Weights of a small transformer language model.
Architecture: LayerNorm before each block, no biases in attention or MLP, untied embeddings, normalized queries and keys.
Each number is 128 + 24 x the weight over its row's rms, rounded and kept within 0 to 255. Layers, rows and columns count from 0. Numbers have three digits each. The size before them is the row's rms in percent of the matrix's.

# up: layer 8 MLP up, 320x64, rms 0.215, rows 184-283, columns 0-63
# down: layer 8 MLP down (transposed), 320x64, rms 0.103, rows 184-283, columns 0-63
up184 100:131143106136112152134126097100154127142122136088155151145174094146132131088109102139125127142098165131189106096140121165117122122142089144116135085109144115138123132143145148115168112144193094
down184 088:172094132093122113087137120127103121114153133139173103103139132113147123164139116175057134128118145087137108120131134184145087144138133123157101128138170106122111160110110121141117140155115147
up185 113:096095128128119120111116146107148119117082113138148145113109121163158113159102105094143148165183149167108143162128109154105146129121134119148160115079140174113152103084095131111159143127119149
down185 100:127148108147111159151167126161100129168150125153073085136130133097099162160153133131098143117123105133156129101139139093119126115102140145128091129166108123133087152175148115146087104125147097
up186 094:115132172142106143174112135093148112111150129165118121106113087137159117160149110103120161113136112080092128108161110127140166156119096185158096112121151156141139090098137121144145132117137110
down186 094:134101111119145105076148113126103109117095135139088125131143125141144110105154147156137130114119115158165131081146126146149148169126133100125153163170108095102126109202140093138137097109142152
up187 112:142092148113107143144108104122118108151125096115154154146183130096121120103146105143150127121106157127128138151156128147078166143112140187114111095109146102139095154115115137128154152064160128
down187 116:084151127080121116120105147165101141097141096108141153115179149120142142147157124118092127092153151151124143153090119149125092119128133140108157120140104145126093137145131107130169166130065139
up188 092:099133129178132141112098116152154112139102122149149143141128128100113165148164123125122152117145129152113076117155142143070074114139121128097126129096098118156175122097132165126153101154127093
down188 092:149108151126079139134145148112147097081179105141131127132147102164121115084094154137120135136138131118115105135104133177117127129111157126143141134136149135117103173139117076072139127125128185
up189 065:082114136157116132145155129136172150107144118117075114149134121118110098104123164127176111127116170178123122102131150147150109143176094130099143098102102127151125091145123098127132125121154170
down189 058:123140104127141095108099168125067136109135121088134115117138164127166146101164074093136148098151105107135120156120132109126156140109104103157142149131131172126132148104167145147178121105120123
up190 122:095090144110115146153126164172134128114165147145130132144180142156116107145139087146103158105096099121131097102142116098154110141095136154091122129099146137117161097118169163140139112111133086
down190 128:068145101145122154146112119142124135113103140186153125179111082119158129143131119127104104143174127126116131120117155148098126122108154155105128132114105132085111129127154099187139163088120119
up191 118:179138112093147141135121132124127135115124109155130132121155144142138140115179118062108128153102157090171114170109103097121112097123124132126150137101169147163113118142093150088153160115103120
down191 123:073136117103072123137149137101087136114125154169135097143109115103116121108139123144113092136164128168118138149153137102112160139153128122133146146152093139091142140139155101157156126119171075
up192 103:103097100112139090108133095107119130113128140155138118124196115101121088158146162149127133138099109146163101108132143108120131084123133153141125122113124081149108153124179116106169163126095153
down192 106:107130154111078139130143143165132088114107111110086148075150117150087167143115125120143117118156113163108157134097116178133106143129131131145157111190103119108122113152140112135172122139112137
up193 107:148134105150122158119142145139147120146121138148175136146137101132127153142121137131124122153123109167122167080161144140125140107169105153110080134055083128086103092095132129115125132097136154
down193 109:135154125201118121114139069150120163136111129094124132133142126143127194087129134142148142106141152143131158123081115129156151145092114109166146128126094137104140108120089102119110119139102109
up194 102:161161099132106127167144090103158117165134095140135124093145117080156127163113142146129113109131095125119074095143158186151141121117080124150120121151109111129119101133131138119156114097158128
down194 115:061114204127166142136091116136153153096149110152091117159116127171150122110141134125143101120121098156151114094146129127138116163152134135116132133112168111125083130101130108149117120128103122
up195 004:094115121110144154116112129110117121103133107159070122109113093125115109148104143137119098109051107118142115143101118129136073136172104119106125111144079082119133107141132110152127131139137084
down195 004:134154151149112118162093138145084152127095146065134147119087158148101130099141104123144122114174136129127133126121139127116203105114160110133117143146171120121079104127125122140124106124091130
up196 011:135103091160154157149104138119127147108154123128102143089148110132141134185140126158152113149093155132163142170135120129151107161165083148113104104146115115134142097133171138128146141153173096
down196 010:131144154125121114127126139168085097125121142107122108139073161160139121098144121105111161102148109142117133113115140138086179113127165113141183147139163131111118142146099116162101098107076145
up197 128:137146154118149125120131153122110106130189110116097108125146104096150097120124143105152166104109168117106172095123127105080108126131109149118186110150166158159129127124144117132079158112126126
down197 126:102164113138095123075119166119100123170186144082132131127143108113130103148116138108156166128131143166107104089135118113118095150145143128116138104165148173150106167110135119101129129106146126
up198 111:128105106136113195130198152112126121113089089142163117125126139109160086126143095140108152121153109116128123132094162144128128081134119140145141114143170088126136124158134088151151109130122120
down198 117:147139134088118125103140141145122154105090141079114097137129136170190122088091114129151132116094120131148114179133112152131123127205131121111134120132115151126099127129153174119133101138126106
up199 107:128147107114148064163135115149157138117153154132103118134137111112159080143113139135109135096097107144151114121111129168186135119137103136141114074122102176132134114130147145136087124120178116
down199 097:100116144145119126163127157089108160133098165111118115113150135178090155107144157087128091108164131127117145111105133136069102135109144139137136159116160145134106157135120129118193122119099113
up200 082:114143145105153146117057101149113133131159144173171147110123115131146126133085136095139082097099112115132122140149174154093072122149123150117138124131138110133142124168089148118153149120127121
down200 081:174122122122120114127149159127157173137077160111090136130164144082091114134136145158150094139167151150148142141118109102115146157114130100103156119114113089093122129133167121139106106092132098
up201 114:113114134087098168091152095164150110163103119139157089117135126119131103171116122096130143148107152108125131128084105129155130126108120115069171153147132137148103171115163143150114148127150112
down201 116:088092129159143110165127086127147111163155120120107141132147143141155111120124097137133093115129099137135060141122148075123149096127131114109122109134181161126148114156116114143122174143172135
up202 085:186147112075105166125132119178146134153124132131128132153132107107138149136109093085100086108128138117132111115075156135126110157100133116144177146111149145148114100146102090156127138146106135
down202 086:097122133120134131119112147102143146130135188153086105078132105168122127113100099117116102078155113135115139141144131124122146149129133131128104140147164129104125131141158117139177210100125105
up203 111:149084102101121108079145112100139154108112058127164137187135104126150142143116138136142113166104157141147119122135141131155117093122140140127143143103143119102165142093154084144098136120112143
down203 123:134085105170112136136121098084169127130124128141112164149133148096055112100150097132165162123164136159108161109131112105089143150130117144103143152152164126112111131131141104151129155121125114
up204 104:131111142145156126105170098117191137109128127156086155125115149091110148133124082139119131110159116129104115128127152126080106140111136139145116151120123117152205116093163168125137110128105108
down204 110:102119101108135081136101150122110106133113163146171071155116137138112111100116179125158145108121105155152166097149160117139098114129137102120133140120159157117093160151076127123145152124151139
up205 064:119114142126192095102122160069122120149146132143125146116149112123132147161120131145109113137127139133119131095177148103152114140154126130155138112098157079130125064143126156096124123087089131
down205 057:118125109132100160140119124100158143139114101143163097141121129111177119096150144149127137103145130111156121132075094131104140075110130153117092147129111129103120156145169105096149185129177131
up206 099:166160116114133105113100124081162089112134100102156122142148132156131177165096132131091101127114149114123131094122158103092098138138126132129173177112140150130148111116115092116116126130120180
down206 104:097109136167173150132147115171113114119149149132133120149135123115072131120127131103164126093121094114144156123069127113146192138110112148114103138119138119157093096181156107133111130116140126
up207 107:101117097146106120123149162124169110139138160186111169128138119094119124136152167118131136145107168150111127117096067109121160104118148158091130110091107113122132158127132121090123161133139165
down207 101:139160139129090148127151093168136158089098113113135101127085133130126126085086079134127152136133122125140150104151135118147097138192149119153128111115152108174141096140117163142112141147122092
up208 100:109124115110099111128125089146155111161124153103150149071130130151131091105108139129156137163124134139143083159122182116119146168123111148162133130084095125096145156144093144115138175114105134
down208 091:174144088133144129109135194081122127116138123125169124157169146094141142105112136081150136116099139158108132094106142100149099153130142107095136102139151161121138138119144157111111079116129135
up209 111:129116130075145121106121129212133159121131114093146060112147100119127121115139103117144168149145161141080109121126145147164135127125127118155120157109150126127155099090132146121126152142153123
down209 106:131120136059081140113093140122160144095130100082139124121111083120120106110121151151160150127118153120148107143087115118168150137156127144134147119115150130142096121123132183133144180126151151
up210 126:167133137110156139166125120158140112119125139132142117117132097123110091122145174161095119116116108141131138142108137129118135140031126185126117084118080116101134163115154109138150118121121128
down210 110:113117093156115111104143122088116146158129123111145134143124171137111142121115110099122123133128076161126111088169112116124145089161123093147149205133149128150144071170128133118136138120143142
up211 117:118109109110135127116136122177119084120127104161105150148147102081120122125172103183119110110109162083171124166119155113103141131155107099111107140148170125124138130171102146120138157123109122
down211 121:133163133110110179110141105120140102091119095116149126150103125148140161150144123153103116178082124147103130121087133121139159128084148139155126192154119120134144089141083121119110142146099123
up212 114:132141128104111114125134141148130111180152104135130144116167111129141077172162122116109135120111149088144155146106120129181169121120091141068115105103170111117100125124109123105151136157164133
down212 120:140175139150150108070146129120152095130166131195150122133111110135129121086120153175096134140112096127125148148161097125130182113107146113113093120107148102153107111121130120092118148126124119
up213 097:132126113108122125119157112108147141137128095110151132107167185134136112108141101153090136180175159122097112129149138114144113171104150089147114120127130179130120127140079112130122071147108127
down213 091:152143167164122122139117130185123104128108108114130108141117084100124117170145153093127141092092108133132152121088127138138081132151083159106143131114121086159141141137163132125157170101147111
up214 112:125125166144123141153136128149150126125168113160142143138092092131137075108147115092109148112138115115101120152099136148153092118182074173127149104131164120087128128131171145124093145127110117
down214 107:106141119151131122188158082118175104081154135147120150107124115121111129111151141113140118136115160125158122104142099098097179113119138112127146156087100096148106090165132137144172112125139129
up215 093:131079165105151145083159132135143138153097129132171088118135135091117131141140104142121117144130130097155138113146141135118152085162151142156142120108111074160150103170101152103081130129126145
down215 085:157144095134114106123134151169095130117147105132176094139136111160122133101122150133134115144116144153122109108121176147099112093088090108126144064131094110161159153119134147127113140146126181
up216 105:098102122109094129169159123161114147122119101160137101105167107146163142136119082127183144113110138125145154101112128158119092135143081152122128115121153165077133123120171115089149137127135126
down216 110:108159073129120126146109156107106120155147147109132131115124144176086134136133161153120148115151072128086105104120181130092115128146116165102113114136101134141154094128145140093160116134155156
up217 001:110107133098094114115097110132107121126112128132133126097072065107120126101102111104101107111072105101104116131119109131093105089122108117114114116113124106082097111130121107102121157105085101
down217 001:127168091158136121153127141097133150114091132092086127140150180126046111132131129125164107116150101148141131122108119114144137143128164120129113159151101109166122133128129135162145090132168110
up218 096:132123129117178156137181157090145103111120109136100142084130138083146173105112125111176116097139134087121116137122110140126147149161129151122106150132141092153111173087119150118158143133135105
down218 088:109156154124130132163141140094176129089126151163138173130069122162108127126131132101138083094125107170151171152091130122090135115105123103145113124133115120122122087123131144159154111146122097
up219 033:140140067132134120151144129112138114100110119102127149163155156122140113130127132144122095149181139152113067133131136081133123157139096120107137133123120145178155091119111104145140083144165167
down219 030:121099183117120141103127091161095112134148160137169110085097115131171133127104121115105162091095112102147155130151090148113135117130146148157150107123122120090107131140157160153119175112135108
up220 115:098107150121121149082164148115122140128150092137168154128137146106151076115098133158151153112113109149133105114144137097193129102136126138132140060106141089119145141125153149114139109128123092
down220 111:153148107131125158135156068168124160135117103148110079125118124135154131136117144130163157125118119145098139126136079140161077131137149103101115166119157139106097123143127151096111174120107089
up221 120:148140133133107157124161137147137130125118122129144081131152130078154105181116095166102158100143082130140111149125154097117139125125125174173104071115140108154111166118151132135103115125101119
down221 121:142135136172155129155168091117112146117121096121142073147129147084096174085124157113149099141143146143117173128121135112123130125109166093151147115128134112147148103165116105125129093130106083
up222 092:174128131133113136116135140138157101140122086120172184147131176124166135083135113097140085151146126135133120095128100105126114165120082176132117117094137107148159105109129092141120117121102118
down222 089:081115154085129102116106111114136128144178181092128187140159124095111138118151121113165095134126099144126153137104098115099150111111154143148098131150142148171129133116103155150095131135123131
up223 132:141096138119122091124144180163167134115143125145071142110104154160130134119124141081090117127135133096138144153131142123102136090112120147174150132117090138125137126095140188106127167096141132
down223 124:112154121146147120180120119094109142133155137124205119178140135132105146119136081154146098150120129147092135120118115115112091152143164100105132108179138114116109134136092089107117116154119135
up224 100:134089084110144140129166148124116101136142134152141131098139098073166102140116119140060136135145124154126163105133118155165159132109135134107117165112123156125131080155129100108090125149120160
down224 102:115126167145153121150091107159115152122093149133081131131121106155096102131129160123190122088116095132153141143111101131108117115128087156129133119135110129165131137169125139150119166086160086
up225 130:153133121111110131102098172152118119084130140129149086137137096139162114079107148130156109139113142117156144149139165136135107138109109136070110154106122134140125125101128126157134201100161098
down225 147:144138110148174112154122109124147113207159139082111119124096130139116120142133143083141114120101132142134100155134127124138131102127123134138130110129120149098221103121091102110131104139139129
up226 127:135135137105115183137155164150106115092123115163110103142176175167127111152112116083122171123135149108103125083150116121113134102091102124126133145136121169144106156125121122111122119113141074
down226 117:106139142131156150151123074119143114130120154132146134120103117095056130161161166104160058156110112130160126145100114155109143111116105130126087156124136129162156136131120141117105119162127125
up227 027:108079154119108169152099101157121113167151104164176152116079098139146124093097147125143112143095109150133153135152132128121101109144118157108138129126131137099105136146144115098144188130098125
down227 029:145181116139165117145105137094142149097098174105105117142144153113057097118119120134136109111136118134150148124095084128131157124116144091160140155133125127168129108149110144143157073128124124
up228 004:103120142183116125142151132157156165181126107152160160134107144139143123109147127137131111166143165149149128100136161088117157142114150144140176082094123124169107121131088125160141114138137150
down228 004:168138095101157133140128136125127094097118149090129093136179110099148139149114136118119161103117112089108134159128141151141058129135120108106096151150165146082151145116168149106130137117112116
up229 112:187097125142147130111161093122132126131133092143166107144073107136156129121147141143136160112108148136152103130161113103098139127124167106100117160098092107168081167108136102120123152140123135
down229 116:116163128174139128153130148109138126066118137155130145110153137088097143113179136122140086114143146115122162101123148134114088156109118103115141122120107143124118096131151134187149098154078142
up230 012:111105170118150162150125140120101107157126168138121135115097081139129153149145121126091121095078131088122137157166137131133137101130099134181137157112176118115122128121137144105140174096102098
down230 011:139131096163105107129106132127148136089104096090125117130140187136086097109124138123144126151158147193112120125107141131109118134159163092100119157177082127139116151153118129135131102129164133
up231 074:156134116103152138137083124135130107102121110099135096142159157091166114105125127111108218134142118135112156125113163119110119089122138134147097106144128153114161121148152127148104165108170137
down231 078:128126134130160089146083126117160137152090137107128158137092114111172131136155153121124167136129075138124112101138136095120104121126152128174123169107165136118154136067125108164114092115132151
up232 097:109158091109119152130136113124129154134104140130131144106133143124136137150103115098106159190091139134095098136140139134129102123124111146136114123118197068185103147102094089156125129113148128
down232 095:175142150191127117138128120149102117096150144124129122141125149119113145107108102134151114132076101115141127147148081146105154084151120167154127112154083121140133100139160088117098164124149103
up233 121:115135109086117140140150157144098124127148135126062136129139111112134092158089165114117122117119105104164176100091152115110123141144151141144102127126131061126129143107130165148157159123132165
down233 119:128166148106095105142156128139155148085135114115151170108150113135135119138106108129159113106117149106109120087120067118141132123139177134127180089141114121121084134148140120103148113140132189
up234 096:103099097094113122126125142149110070104128135125146184114122116086136152132185121134087143115126161116106134139151105148138094138140107123114114123136196129110111148149130128141149145129100181
down234 093:185141159136170137123150124137138146148113120097090132083114152142087112128093142109178128123113131160149161111121119082108121135132124132130136096121114163176120139135119158116067111095138124
up235 100:124111087167137135114143143112123114122136165156144101135123132167163129110095088132137138107082108139121130185092128159140098134184108147129097155145116142118152153087098108143167123110111118
down235 095:125095105139146153117158086152098125122143137099088131137101153155192156161135069130125136102165135107164144149101117104112126133104140121115129136132128177114139147106137105114100157093147103
up236 120:138124123109122127144120107135145142117156142160131133164095128138144139147121134146137107179090121081136096149131163108096092075158153090098161162117148115146150135107120165121085143137080123
down236 132:129093148124124096159082135134128157138134121100149151105107142114115129124124106142116131149177135131104117153175126152098159109133113053118097145135121119169112123105144178144099139109098167
up237 091:129143152070163173139155146148135140150112144115101147134157108128141149178125137093106124120114134077121137142111138111124192097120075096146148118117119124123108104134105114086157107103136126
down237 087:126121118146104121124112144060124127095157128140169112152151135122118121086144098125131090153146124165127108175149172105085084098155147126113094139121148145156114157131168100129118116150137130
up238 146:123121134093115109138148128162114145124098120109132068119172100077136115121134096135155185123139115115108144113158152138166102128109107111142109100127151142120120187107151158116131156140173109
down238 140:154103097110121130086095130128083155100129142122126122140131118129178114177130080119157183106131134103128128103129132086174136150129143107106093147141130146108138151157116141158125155115173100
up239 093:111136177127138135154137104076126155131163097118087092102143146126180100113104110145141150140158148142139131105092166127153141157107120102129082148113150117099090146088105138105128119117122113
down239 089:138110127183115079114113166127092112113132169122120148145084078148083137126137164128131120123128136138152126124115110116122108130162108137112156124142092086140149141175111094167101153159139148
up240 103:139123079100140126139142107125148160110128166132106128177106142088136115121126129101146140114148162124069098126123127110110154098120125150101099133120178154150150094145170104150134150123097175
down240 100:125137118121093133104155131110133131105122163098122120067077148133135127108129173089110127128143090112189138144152154160138122104118159148163120143098143102113165111129118139080139141136164136
up241 119:135107173103128143137129099097136131159151107132086104116174163109123158131127106177139128141105146103146132132138142122114102096118098150079119171137136112139143165085155171096142132141131089
down241 117:137105119106115114078106151145133133121146137140115128146123114127119174137117137139148144100181147167151127131099179116186114082114121125140093163089118122137137130122119154113151129072085106
up242 088:115137119108153125090113150189114127179183125136147119127123097150147107130093122134133061129098119104138101105104143134090120128080103132163149119133139140095139111175103133137131123132131146
down242 081:094124098175141097156151103095143164132081173143101160133144174118111167142130151134098103130132093158138169133121119112148119118123145121097117153110127099157092128099132118122130164139130091
up243 006:146132118095134117138163147144121147150110116127142138171148169126128124110150138172113137161193144112133112105133149112129132123140169133146161149125157142169124115142057115157131082163141155
down243 005:114137153158112137119110114139159113114128140120141118095132107105174128145102139113124128105097116124124144137138127176144103148130106136102108095123116108095132133102220140123130189080128095
up244 094:132124117084118138081130158133145110143144135112120127145098159150114172117156154099114142172127143101117124124164176112092126126112159133113135109146131090142163170107131132106094082122087091
down244 091:124165171144126137126111106133126181053121129125133135152117102122155121117095126121150138117100103138152166151128062124085138123143108140109116150146125093125111119147166118167100156150138121
up245 007:130138151138103126148133119192146136157124084143164148149126144122130114064150158132143135160163133148120131084117156130101132134106173129118172127115130137135109132134062116171128127148141150
down245 006:156150105135148147123112159094147131123108175120126110118177096087147155156108111136128106107106106088143111143130132139182092157143112118130088136130141118119132119122200140107162128103108103
up246 125:105159161138092115169080126151128127118156106143102117119106104122134122173139166167106129119053154127101125102147119108129129119095134153107120122107152133092160120118145151104171158137126139
down246 126:106082144150159110131091076143123111153131110135100111116074125103089141180140161147118111117117130143117145099178126108158177168148124120152130109111116149146169143131123105148124116111134119
up247 099:132096123162118114115141127098187104100162102129144104149130138115131108081101155131112139085118125140075119138120119164141166137149086129131126127171123116145144142153165099164148161099149115
down247 092:095120137132180142133103154152107146148115109142139179115118142093090130108132153141116081100152128136098163136102170116088134110149139110122101127125099180174089114136111125119161124136153128
up248 134:139123134135120134154118119117120090084124111117124118134154137153153138138135114068152176092099157087128125149166112127093094143106118144096138129141172128107116188116126126158144138115105180
down248 148:071114102085106111163109129130135105102107146164114156145143132123127125169092165076175137108146101135132102118117154138136156143157118132108135155095146096148099159139142154117112125155112156
up249 094:153115080123109114107146143147153155143178108136116163146175162085113121092111115106127134172119140122124123075146086135138124117116084126111135120119088142155154134163143122139141142173149121
down249 093:085121116164100129111156126125141127136096122091138162143152132107151123115172088060110160152143147129111168115090123125133122146095140123094128202138156124121125110132114142122148137147100128
up250 125:122102162129113105139103098108147098144148125088129098139155140106148131139186127180150125140114168144122127147154177146099086154107101165115117123131138095110095161100119123137140146125165107
down250 138:075143159117074119188129154140139109114115152105136142125141121133170118129176125143138104093094132142119083115112143103132132131117090148102125150116159111123101188135098152157128142125116142
up251 089:121138111099162133117125161104164118097126093108165138140139125089117189116142117122131140147132155108150109132166158088130143137122120089135126115062092146107173140136124150144099111149096108
down251 080:118093166152086108133110122116107138140114151178113112129136103174128130113116124115186126084104117140131142149109102157135085112126152141111102110151114124169154138141175111129098163096163131
up252 069:175146112164125115099145095132103122127094165123130124175139109134122154170110127138122129147097110096138133136097134136129080099207146154123122133133143125131131151125122139082158180129105133
down252 074:159097150105078086133132121129124098141123083137145137118134134135190120107151110088140112177141109149120119134162124133184134153097114123145155110076132132126143107140150080137119119151147137
up253 099:158120119091154060083136155153148109114147123131145122161138140132138150154128118114123168132132101126115121169125084081127095110149094136091167126114172122141157119148130118090140126142156144
down253 111:139162165154128134134120127151103136103109116104122081123124146140106080124129120137127120132123136137156146086134109148129130204127160118149082124101129136079128090166166149168138143095109116
up254 097:121092138139167110133183136132176110140120124139127124097102103117161154161105140160173145137135085063131123089166163128140135105130124131149102121111120122132127144119093114136123085111151103
down254 098:120101108128178135133085091134135112160132119139163133109162112151125164082127141096129124136130128084151172160131138150130170098113111116137107093125189161140145124112141098109127108144092123
up255 116:207123127133137154120117148171116105129106094097128087120108126116161119113177088140167136103151128084147154106153140133125135119107098151130134113091160104141119140147157122100167138125139132
down255 141:161127068149132128116112166122146145101141153128132095098134159129098125191114113095143117153099106129149155136147103118135128144110115100165136075117084115159136107114140158108142124105151165
up256 101:149126113117131113115133136081164133126162104139103098113125100073108125131138083149096130102118126146135130168118119199132145146096143129089116209127142130128118144095117138141143148133120128
down256 101:108141092159114140078143114127093148139128145134119146107103146148080157091129120140145152116111162109127127088155105123153137128160112128099116176157148144175109124103117105112121110169171093
up257 006:131144129169139128138170144155158157161136124136162152152141175151146133125163136147139121175177168163145123110146160120134166162125156132151161112119135152164132129133107135154138099148146171
down257 004:152102114098143135129136116134137093113146133132143094129162088100183140155105134112100173100098118090116150152133133138141055122131104149111107125133163140094156143110161152107136166117124113
up258 120:101116130124167153106148097130138094121124123135147115111157160134131123103158098147092106109089136104125145157121162128119119192130118179091091135138141106099132152133121091096127138172140169
down258 110:146134122148094113150198149083137119164113125110121163128115107142077136105110112129102078151129142142124136084139125153124133130160113156153173139156116105122113083149154109142144087127122118
up259 132:122100075122139092129147094128154144080169123147091121159165146184127116095098116126088165108127140094135136118100134173139156102117138145126157135111114135121136135137088131150128121118165146
down259 141:197131087128116177128155140162121139145151111116129084123135131111125112078136130094142161145111155113152120133108092159100116131110126128134079098117136144148144148112129183121097105151146119
up260 118:138110127117187138091140115123178101147111129144106151122116123161117151110111105132112131183118115156134170130121149130144157094113107114142174105068126158138146104088113113104160102128113143
down260 112:088139143117103131162088109160122153122163116146140116118125105119132088168142157112160130082133150126120085129133110101111097182108121125142088145134162123105136116122131174194123127139128116
up261 111:131105151116142128137106165114162095105106118148136174163142141117141132153103094102140106141110176128102132121092135122121109114176062086176141106129154154121148167132151122109125115136147135
down261 123:177141140154143127135162136185132148133145137131115080116094088107104123075122119134123104138159098163150133132166125153160130130110177152101103099132097145128112081137116135140099112117121115
up262 006:127130152118109126131129120191138138171125109121173121143113128146119109055174124115113130159169132134113119094139150152087143130085157126142146140118165162106120112137073119129128133128115154
down262 006:159143093156137134125140144083161130096119152140127126132164109063131146167098126138132116106095104117134134130103117112175085144165129125111092124144091102155132143119184134118156134122146101
up263 120:155114112060152129131135130180138123136167141132094118116122128115161110155128133123126157143125102092098139169143142116109144088096127115154193113152115124145105092136164148091141109137142141
down263 124:104075144135105111163155116067143112126106146128134136180107123122140175141147098145171090136138106106172147098082108139128113153115151102149121130117160123123131161121119085149133135121140130
up264 115:136128132144181160143131097131122104148123121139117164108067106093158144150125154161120134114123145115126110084119144121076170163159111113115132129115106111130109127065143125176139138118147110
down264 114:162155115145144151116092085112130092126069086140097125128112135118129135140183126103093103155133136148148111163169136127138183122121122118120142089130124117101153132153137092161095136129142148
up265 082:100143088142101113086186122106136109116132068128096100116155134150166127140128124139120123190123160105136101120111154103138131117144155137123138154131142127129080160139114162117117092145131166
down265 088:183150141142133102154122142125101146142147118083104153134120115156117116133145144119134107082126091079131128153126114161130125093099111117168137154108082087168152127174168134143124142103120117
up266 112:114086112116112108133137108148139137105136137167114115158153083196138105158128140136118127157138162075127103123166114119139117103137181167147122141115121104119133098121091093165129097130113131
down266 136:149126175115124143112138154115151117140113102081154112126113153076102130127124125117150138100132069140125147134098159132107140129131085092104115121117150148162123134155179189096148147107133135
up267 088:134154113117145178149141107061116111125090130123115144156081093124145134179136130139116128147116137114155104161145117163111126120155153137116118158093163110101083097117116165099151131112117142
down267 085:111128093186119138142138140114076088133133119107105073129140112127103158113150107137125180144123186137155134136154161128113121132146136125107121154133101102151116139070128132099134151098131154
up268 110:170110149109104106081113143131135140127106147103129117078145142072132102131073125127136134127137138139179119123137149124169140084151079145101131122115128127106172139143159127141178152128122115
down268 090:099150125168171078155123108119114134138097116159167102153169123134095173133141108107161068161100156144095134147140169107116135120160116097126135135127112114134110114108132107142143107122132105
up269 077:145155147081143111176146125129107073115133128077114094122140134124139134185149172143101135130131147115117158135126150106083089153140116148147140122106145114151141123140098140153083096105132109
down269 079:115136136127124148136127145102084175141105152072127145147109139137114148167129155154152125112153085128147150121072107151135113102077113113156153155123110072079131132143129119130131138132156117
up270 088:168125177112113103094120115157126142130137096137123111123159059134155109119148098142145154194161129151115105125143151113146148166104116120126156128123081121127093141126113142085132111116106137
down270 088:106158150170125154145150114129088158112123130082138124116120135145102167089154134124128107112114086137158111138128156121205140108128101149116156110139124126117112063149133117152134094132102131
up271 106:116097157111120168140131075141160108102147111132130119150152111142121108120101138111103084130154093142070117113108161170146126126155123137106129148164128089136153154150154154086101156124151145
down271 100:121144124076134104117112156093135171150119148151098161097139128129098127118143164112110123142105138070126150150093147086108144122118135141091133147147105184084151131108108143123124150157158142
up272 016:130118172111155189138110148135133129152112149150119146106073098115132153119117145145103121126085134125126149177162111127143098132121096161136180086148130116118124129157118128126144185116123098
down272 017:160163106150125113151114127129107136095128124081122111149137159172070073123128142107141090125170121154126148114092121151125160112143155097136096177146115134143099139126156126150129089141130129
up273 131:146140075106133135124114150146146132112107064096100125111156126109154095132133141110125184127122127083109110121102136105143128114121131144104135182090193118144135142147153131156140111157107142
down273 148:119128107094068136134129108145120164123101115128107093143115136117123122142139111166149139139154104139152138122087081119125162149151089146189112169117143123137120110180117140161117138105089156
up274 005:120109110145140144129108127104145145137126136142130149077117100143139142186111093136125122152092142163158126163152118120157118165160060139152116083115107125120123100135182140109135155126138094
down274 005:141129121113133113155143128153082107103133135097115099154108158167108114104147147096143159090138109136108169124106131123087155095103190131130159157149151136117126141144075122143113086130113148
up275 088:141155130095163171149098131176172123142112115125149103104095117099127116133140130071152130134117114125129118073167119135152117119137137112152113121153147106096142145096136145164070134102118148
down275 087:142097105145119083183159122119105129163094131111117118147096111141110128165106147157152101120126129112173112138173148134121115095103094167140126097098166133174105123156144138121161121111123111
up276 119:133136109122118154132114111136166131119171155124075103126161144114117129098131143142133148145160080119136096050126106131124105106109128134120116142153098127129141195117122160123173159111139123
down276 115:126165120135121139149147139099083130161080123114133114113087156107098119140132136086133115108137149157097176109136101122110109159134129131135156151133124181134084115179122143103144147106161092
up277 103:158106069144131128143112133120168115111121096097099130115111120132145124155193162124137112170143097141095109157124150145113130150150103149090144156111134125106114073108166145158123119123111111
down277 090:106145151171123116181166124121113071143142130126157117164150090128118173124102130115102086093133131135130128142130155109094163085174160159149119121114135098124122095122092126126123121138116127
up278 098:096103140113133112080111126124152130117137135133155105139099125124152091120154078129134126162110145106127107108185097113125135106139112159099179128115130138151130086133145131182194125114113131
down278 111:132155093152140112177149115126078140110106108150131106114111152150114130103117126111112115113140115161102151136118145097169132073091098102149112171129124110183132134124149122141115143185154124
up279 104:151120119131154127162136115162125140150160171133089123155107107116152120157084105097131100108087139085112115139158115118123152114147124189139137110124145108157086146133143152119134160087155093
down279 109:120128147120114122143110137109140151105113163132110148130109099116162106124143176090154113133085093152146152140075078109123149147094114132123155153122100136076151126120146122146114161180134163
up280 087:119124142158183140132171119129090121138136145174109140144096121127132101133124081111145140136094112141111099104115121169113169106122099115110133108134154095122103187108136151144166157099112102
down280 091:117147121181142146119121126140106194119107142032099129119135134105119128125134156119152152077105091124146151137117116133134126136141140142125090175141110111166128132139141110116121131139127097
up281 034:121114076125149114149148136095128157116110143150086150134133155109130136145114131174098121144138162142145081137120142099147107145132090133114157106114130124201116095142110108156157084139165126
down281 034:121131186128104126117109120174097085134143119086189104094120127146153097124094112095152148115113107118133148153157129147093154122147140137141143115131160118076132108102165128135104162127122127
up282 128:139126130147088140125125142117151118136112114141137119097144103183147108136097116136096121138100156081161142121153093139158112145160133135103135152129136106128090117073177155082143178117151115
down282 134:180153102125124148126137124139120102132129100123111168110117107109104121112125102157119181152137153144150146146071183114150116129099118115130136135133071135154123102122094180130093125152136102
up283 118:099084153142118123125126169119125163136159119168130129160116104153133113126125110076125137155108144113111147120111151150170118136110109153143130109065154114171117163105074146112098127154123112
down283 125:145112128151134097125167167128131119168080138123126163153116144165147153133171150128148053109152135136086107127099138102093109131139175105142116132101130133111111117127088122122121163123108123